From a checkpoint of a small transformer trained on Wikipedia.
Size: 18 layers, width 128.
Architecture: RMSNorm before each block, biases.
Training: a variant of SOAP for these matrices, 3187 steps.
Each number is 200 + 30 x the weight over the matrix's rms, rounded and kept within 0 to 999. Layers, rows and columns count from 0.

# gate: layer 5 MLP gate, 448x128, rms 0.0826, rows 7-15, columns 0-127
# up: layer 5 MLP up, 448x128, rms 0.0779, rows 7-14, columns 0-127
# down: layer 5 MLP down (transposed), 448x128, rms 0.0804, rows 7-14, columns 0-127
gate7,228,148,228,178,183,219,202,213,231,186,190,194,199,140,235,259,187,177,146,152,180,244,218,202,206,160,189,177,169,181,193,166,265,174,233,186,163,194,212,140,223,182,195,199,236,184,198,193,248,205,173,173,182,236,193,178,206,163,189,236,225,202,211,200,179,168,133,234,154,247,198,244,164,257,187,225,216,185,217,212,187,226,189,157,218,190,176,218,206,221,208,170,182,198,208,207,238,213,158,211,160,178,168,214,183,166,193,176,214,177,257,189,181,130,156,209,194,190,245,195,191,193,186,210,245,175,205,221
up7,203,216,207,196,249,224,186,179,231,162,182,174,243,217,262,178,154,177,156,204,183,175,178,206,165,236,189,138,204,194,205,187,140,206,194,217,153,236,239,181,181,206,155,185,235,205,235,239,168,195,234,230,194,209,244,214,227,175,184,202,276,204,216,232,197,232,217,217,221,133,211,180,196,169,183,258,232,212,166,248,176,208,195,224,231,207,218,206,153,204,188,165,178,230,177,198,186,240,224,179,200,190,194,135,246,226,188,180,249,171,246,157,171,179,222,157,213,189,156,183,186,208,210,181,196,159,203,196
down7,174,193,119,180,236,237,188,196,189,208,254,214,158,206,132,229,184,167,217,154,213,236,174,197,230,194,200,191,167,166,249,237,204,220,245,199,264,202,228,191,233,216,169,179,216,216,201,194,237,195,187,202,216,220,198,232,252,208,225,210,196,246,229,210,187,217,230,193,215,237,202,237,202,202,200,190,204,170,172,209,187,171,266,198,187,197,204,160,222,220,216,135,183,205,190,153,179,190,231,175,193,196,219,200,212,177,150,223,195,207,181,172,177,203,233,286,224,223,181,168,173,141,166,196,235,183,235,214
gate8,189,192,176,221,242,248,269,188,227,166,191,224,179,230,238,181,207,169,226,222,193,259,173,239,202,187,249,230,193,193,214,220,233,228,146,213,141,182,132,171,253,207,205,212,200,232,185,189,178,144,229,183,209,188,245,180,180,186,208,226,185,230,217,168,176,172,177,139,259,161,198,207,217,250,203,166,184,230,237,167,216,195,236,218,178,188,237,195,200,187,217,170,221,148,176,261,206,196,136,175,155,202,230,226,203,178,204,223,247,172,210,225,200,152,215,218,238,215,211,182,162,171,171,177,223,209,166,169
up8,218,250,219,183,195,176,207,208,192,216,148,155,178,191,237,211,231,181,165,221,171,161,220,188,165,197,186,238,131,167,158,207,184,201,190,212,180,215,229,231,194,218,210,189,238,166,189,205,212,246,170,224,160,196,173,186,177,185,208,234,195,155,176,217,255,221,214,223,153,162,221,234,203,148,125,216,229,206,202,171,219,179,204,264,295,232,201,167,204,186,188,228,169,203,215,136,213,237,204,278,239,238,150,183,190,185,212,257,140,216,146,235,212,224,235,194,194,182,202,209,209,207,222,231,193,165,190,246
down8,174,164,154,223,187,244,185,186,223,136,185,219,217,250,200,163,197,199,220,179,236,234,203,199,239,232,213,167,244,236,263,190,162,209,186,223,195,207,144,156,165,207,192,207,141,206,173,158,163,207,259,188,198,182,221,202,177,237,211,200,219,193,211,242,167,136,166,174,160,247,200,151,208,207,224,219,173,225,193,258,208,215,230,226,204,177,199,240,180,229,183,176,229,183,217,213,217,199,220,151,239,141,218,195,192,178,196,221,244,202,210,144,181,188,192,141,240,219,189,198,198,160,221,242,180,209,182,224
gate9,193,220,200,230,191,136,194,119,167,237,186,231,219,198,243,131,192,185,248,184,209,193,233,231,191,201,191,191,178,220,185,161,205,213,190,199,167,217,188,197,140,216,187,222,198,228,159,198,174,178,215,198,206,201,235,233,177,176,190,204,123,212,185,206,174,172,242,225,260,200,213,188,227,223,150,199,188,150,197,203,187,170,228,190,189,186,244,197,197,205,121,221,188,203,205,179,232,202,162,171,215,189,153,176,250,137,216,220,204,205,209,175,180,197,162,189,216,206,246,217,176,195,209,277,243,188,183,156
up9,214,210,173,218,183,217,254,241,185,217,220,214,266,192,239,229,142,215,241,197,201,234,207,194,206,167,191,201,227,209,212,204,209,212,236,191,203,200,186,180,158,234,247,216,180,176,144,186,246,181,197,244,166,147,160,190,245,213,190,229,191,237,230,236,241,167,177,199,196,239,184,209,158,211,268,193,182,179,190,203,217,118,197,164,190,170,182,178,155,185,234,179,167,239,252,225,221,198,225,200,230,199,213,258,218,178,275,191,168,139,232,200,263,203,193,175,226,178,238,214,214,259,225,171,169,194,223,173
down9,227,174,193,206,151,181,201,142,209,175,161,225,205,205,206,187,191,185,136,223,219,207,170,188,182,207,216,178,223,209,197,216,235,163,243,242,211,194,185,223,180,213,243,177,229,236,235,153,146,239,210,215,221,205,199,190,267,162,205,163,201,225,199,173,221,248,193,221,160,180,242,180,220,156,203,200,207,193,257,190,184,227,221,154,185,206,174,265,192,207,219,201,194,201,168,215,194,217,249,209,222,247,200,193,189,229,216,254,221,202,143,236,125,234,228,183,187,189,173,210,216,194,176,218,173,142,176,195
gate10,196,188,191,182,171,174,188,216,207,183,244,182,242,222,189,193,199,204,221,179,191,206,196,208,219,214,203,210,174,259,178,222,200,202,174,226,227,124,178,194,222,244,217,219,202,220,228,163,208,193,205,245,193,219,166,199,221,211,202,192,201,137,184,211,210,223,222,197,188,225,184,230,198,226,191,187,197,164,182,182,170,189,166,189,222,187,233,211,178,180,209,168,276,201,221,205,252,192,209,169,161,200,237,215,206,236,186,236,166,175,233,212,182,196,159,230,235,180,197,225,238,185,132,181,179,195,206,216
up10,199,193,190,225,191,199,153,192,198,184,206,188,196,222,271,168,180,242,191,146,206,187,150,215,212,224,190,214,187,203,247,195,192,220,169,178,202,182,220,228,232,149,253,142,196,181,262,178,195,227,252,211,188,234,190,216,177,244,189,175,206,194,229,200,202,227,232,229,197,202,157,157,215,234,205,211,252,196,201,195,183,167,181,189,157,187,240,200,179,154,181,170,229,243,176,195,186,244,171,209,195,197,211,217,222,237,187,194,177,199,208,167,202,203,164,161,212,217,192,255,217,248,210,190,202,219,255,191
down10,229,229,206,168,248,186,225,198,254,236,244,216,190,227,189,210,208,218,191,229,194,224,193,229,238,168,207,175,199,192,218,181,144,176,183,178,184,169,155,173,159,256,155,151,170,199,179,175,190,223,183,213,178,210,225,209,186,215,166,238,185,211,227,209,210,198,146,158,190,170,200,189,138,197,188,232,192,221,212,167,220,221,220,255,208,198,261,214,181,262,195,222,198,228,221,258,169,174,170,185,208,202,211,201,197,190,222,228,213,205,205,144,218,145,222,219,239,226,251,221,172,221,167,224,184,148,241,238
gate11,227,186,187,220,239,212,175,208,215,211,241,174,174,219,191,173,205,182,160,193,163,302,221,227,207,191,260,152,183,201,200,168,178,213,234,216,180,169,227,148,204,173,234,208,111,244,187,183,185,201,204,186,230,182,260,157,259,223,171,160,169,206,239,215,192,196,193,217,167,183,207,203,192,222,192,187,178,151,209,200,231,141,151,182,205,201,197,275,168,209,189,167,171,185,187,219,200,191,221,160,181,221,254,215,174,188,203,169,182,168,211,150,248,183,190,216,182,230,235,217,230,221,257,179,187,235,230,184
up11,244,231,204,178,173,141,234,193,181,182,181,194,239,211,181,224,158,227,203,208,176,150,169,171,188,188,167,240,188,186,196,203,221,216,240,203,177,142,160,229,219,193,226,181,225,162,164,242,177,184,156,210,201,189,153,215,183,166,254,165,210,151,173,199,143,229,161,169,229,255,223,184,216,170,134,178,176,173,189,200,219,158,180,223,238,207,211,237,227,216,153,183,264,165,202,165,218,208,247,208,226,171,238,178,181,205,168,180,211,182,197,190,159,104,203,190,245,163,171,166,202,171,184,212,212,170,155,206
down11,250,187,199,226,205,200,158,153,264,187,256,189,172,191,197,228,170,184,151,248,213,224,193,264,183,225,188,197,155,206,228,176,202,232,195,140,174,261,190,196,219,182,223,195,183,259,172,174,180,157,235,139,243,211,224,212,183,198,192,183,159,213,199,189,191,212,166,173,209,247,219,221,189,175,238,170,142,201,207,255,223,145,196,177,199,228,194,218,195,237,263,170,192,249,214,249,187,200,171,161,186,188,216,171,201,227,213,201,155,236,220,137,141,161,242,170,219,199,219,154,198,210,261,193,191,200,270,236
gate12,239,174,217,187,226,217,220,214,206,223,231,186,201,235,199,198,243,250,167,202,229,197,182,164,137,156,218,215,156,233,225,149,195,228,220,243,189,180,239,189,255,209,200,191,189,195,208,233,193,190,200,214,210,212,196,213,183,168,168,144,145,162,179,217,223,215,219,168,205,187,234,219,175,209,214,142,222,200,220,169,235,130,242,204,176,182,231,236,178,165,275,200,169,201,188,241,186,200,278,228,191,233,159,211,185,212,182,226,252,161,229,167,195,205,186,177,254,275,193,224,223,188,235,164,190,219,194,188
up12,195,126,216,159,190,181,182,172,246,198,240,260,179,175,219,191,185,188,170,211,175,245,158,236,166,218,259,183,220,231,231,226,182,155,241,184,205,196,234,182,187,186,181,218,201,164,200,188,190,193,186,141,229,161,178,237,166,211,163,233,208,290,167,243,194,214,148,192,167,220,208,187,224,163,244,249,214,182,158,204,161,207,207,218,157,151,201,252,192,206,158,174,211,263,205,255,175,150,190,244,161,202,228,213,223,201,185,193,186,172,165,157,157,199,205,211,155,205,228,196,214,204,219,190,210,185,191,178
down12,192,184,202,180,292,182,167,209,216,186,232,181,216,162,239,165,250,163,230,215,242,215,227,176,172,214,177,222,136,249,221,209,187,232,221,249,228,213,223,197,208,227,142,208,208,193,181,219,181,209,209,162,134,160,116,226,159,246,193,203,223,164,228,240,157,220,215,157,199,171,156,198,205,182,207,136,180,179,220,186,194,178,226,139,174,180,235,222,192,250,249,205,192,278,187,196,174,246,174,188,183,180,189,225,241,181,226,177,173,184,217,128,189,213,182,208,190,227,187,202,180,248,220,146,210,199,246,188
gate13,204,221,157,183,243,189,198,201,204,166,164,204,207,166,225,194,140,183,221,158,259,234,169,172,205,154,166,232,175,167,230,248,140,198,176,199,195,213,225,260,184,223,210,213,239,203,224,212,188,196,266,256,190,287,201,220,174,185,230,202,166,179,215,154,228,218,198,159,217,254,127,186,163,246,196,245,245,116,126,216,205,254,200,175,229,169,170,183,125,152,269,262,200,247,255,116,175,230,252,198,229,196,134,222,196,147,225,217,173,196,211,202,217,169,169,221,199,224,263,177,230,227,246,270,161,194,142,199
up13,323,219,308,234,186,171,213,207,207,148,201,183,194,210,166,192,161,212,170,200,174,209,270,290,202,187,240,134,157,180,183,201,237,209,140,222,203,208,234,183,156,214,199,225,142,212,195,112,204,202,190,218,228,129,200,186,250,175,208,151,250,183,170,201,196,180,147,198,165,210,175,223,212,211,280,255,171,279,239,213,242,160,172,193,226,270,242,175,173,204,219,182,189,155,190,188,220,166,203,219,232,267,212,231,221,196,242,208,216,219,173,160,203,252,177,167,214,154,228,239,188,206,176,116,204,230,210,166
down13,251,251,198,186,158,170,131,248,225,183,119,244,163,162,202,244,220,167,241,230,163,227,260,188,208,164,217,206,257,195,192,203,190,190,204,177,223,176,183,210,248,237,202,142,192,178,237,265,172,251,169,264,153,258,226,193,196,214,235,238,196,199,204,217,236,172,194,122,209,198,204,232,147,185,218,198,253,216,233,217,160,194,198,289,214,202,233,157,198,205,202,225,261,188,247,171,214,151,213,238,239,190,246,209,213,194,215,227,244,174,194,189,200,191,158,184,191,163,179,194,253,201,212,199,235,188,154,226
gate14,189,237,240,269,209,170,228,188,155,262,184,274,239,208,218,196,238,278,216,208,162,174,196,172,238,255,217,195,184,243,247,242,161,158,272,207,213,198,180,235,146,161,177,204,211,151,183,211,246,182,234,146,240,194,155,168,163,211,219,220,160,202,225,139,224,222,228,252,208,202,235,250,183,163,187,193,193,197,250,117,231,209,162,162,191,150,183,134,183,173,228,160,223,171,227,229,233,218,209,195,220,293,197,248,189,224,151,174,208,139,205,214,213,120,173,202,192,223,221,207,205,217,193,252,117,210,195,217
up14,202,223,163,200,210,183,214,192,166,231,100,228,215,175,143,157,126,157,166,201,227,185,248,184,177,169,226,226,236,249,225,187,200,177,160,174,184,243,194,215,241,175,254,109,137,238,183,197,189,196,215,193,203,155,174,151,212,197,190,160,186,182,228,183,165,196,169,177,185,147,192,195,217,154,193,191,195,232,225,144,134,155,179,186,292,172,166,192,214,182,295,153,206,211,224,218,119,165,153,173,243,239,200,234,176,189,152,180,171,205,131,183,274,165,237,287,152,197,245,217,286,183,137,220,255,215,225,154
down14,230,241,206,188,172,255,265,196,190,196,207,225,199,241,206,174,169,167,141,176,253,220,192,208,219,124,215,202,216,197,171,195,238,211,228,237,248,227,214,208,168,164,192,235,212,196,255,192,210,224,216,172,199,131,237,211,295,157,236,161,193,258,188,150,198,214,171,232,205,204,202,210,142,195,186,214,231,161,136,175,165,222,250,220,174,187,182,236,206,147,230,191,197,171,192,249,200,212,218,162,203,209,167,209,198,162,222,216,193,204,164,232,210,216,171,212,198,208,230,224,213,198,195,169,160,198,210,203
gate15,197,174,214,211,220,162,248,182,236,208,165,240,210,210,216,159,218,140,189,173,233,212,241,193,184,165,238,264,242,211,206,170,213,162,257,202,223,235,179,167,184,185,167,198,231,194,243,221,202,218,180,174,250,217,228,244,201,184,213,254,125,219,210,211,223,101,169,189,162,222,210,187,170,181,188,190,244,164,170,228,210,153,176,225,263,211,224,206,208,196,204,177,173,200,170,202,217,207,201,211,178,209,228,163,209,182,221,194,240,145,192,227,182,172,192,210,185,230,206,211,253,223,181,206,238,253,216,208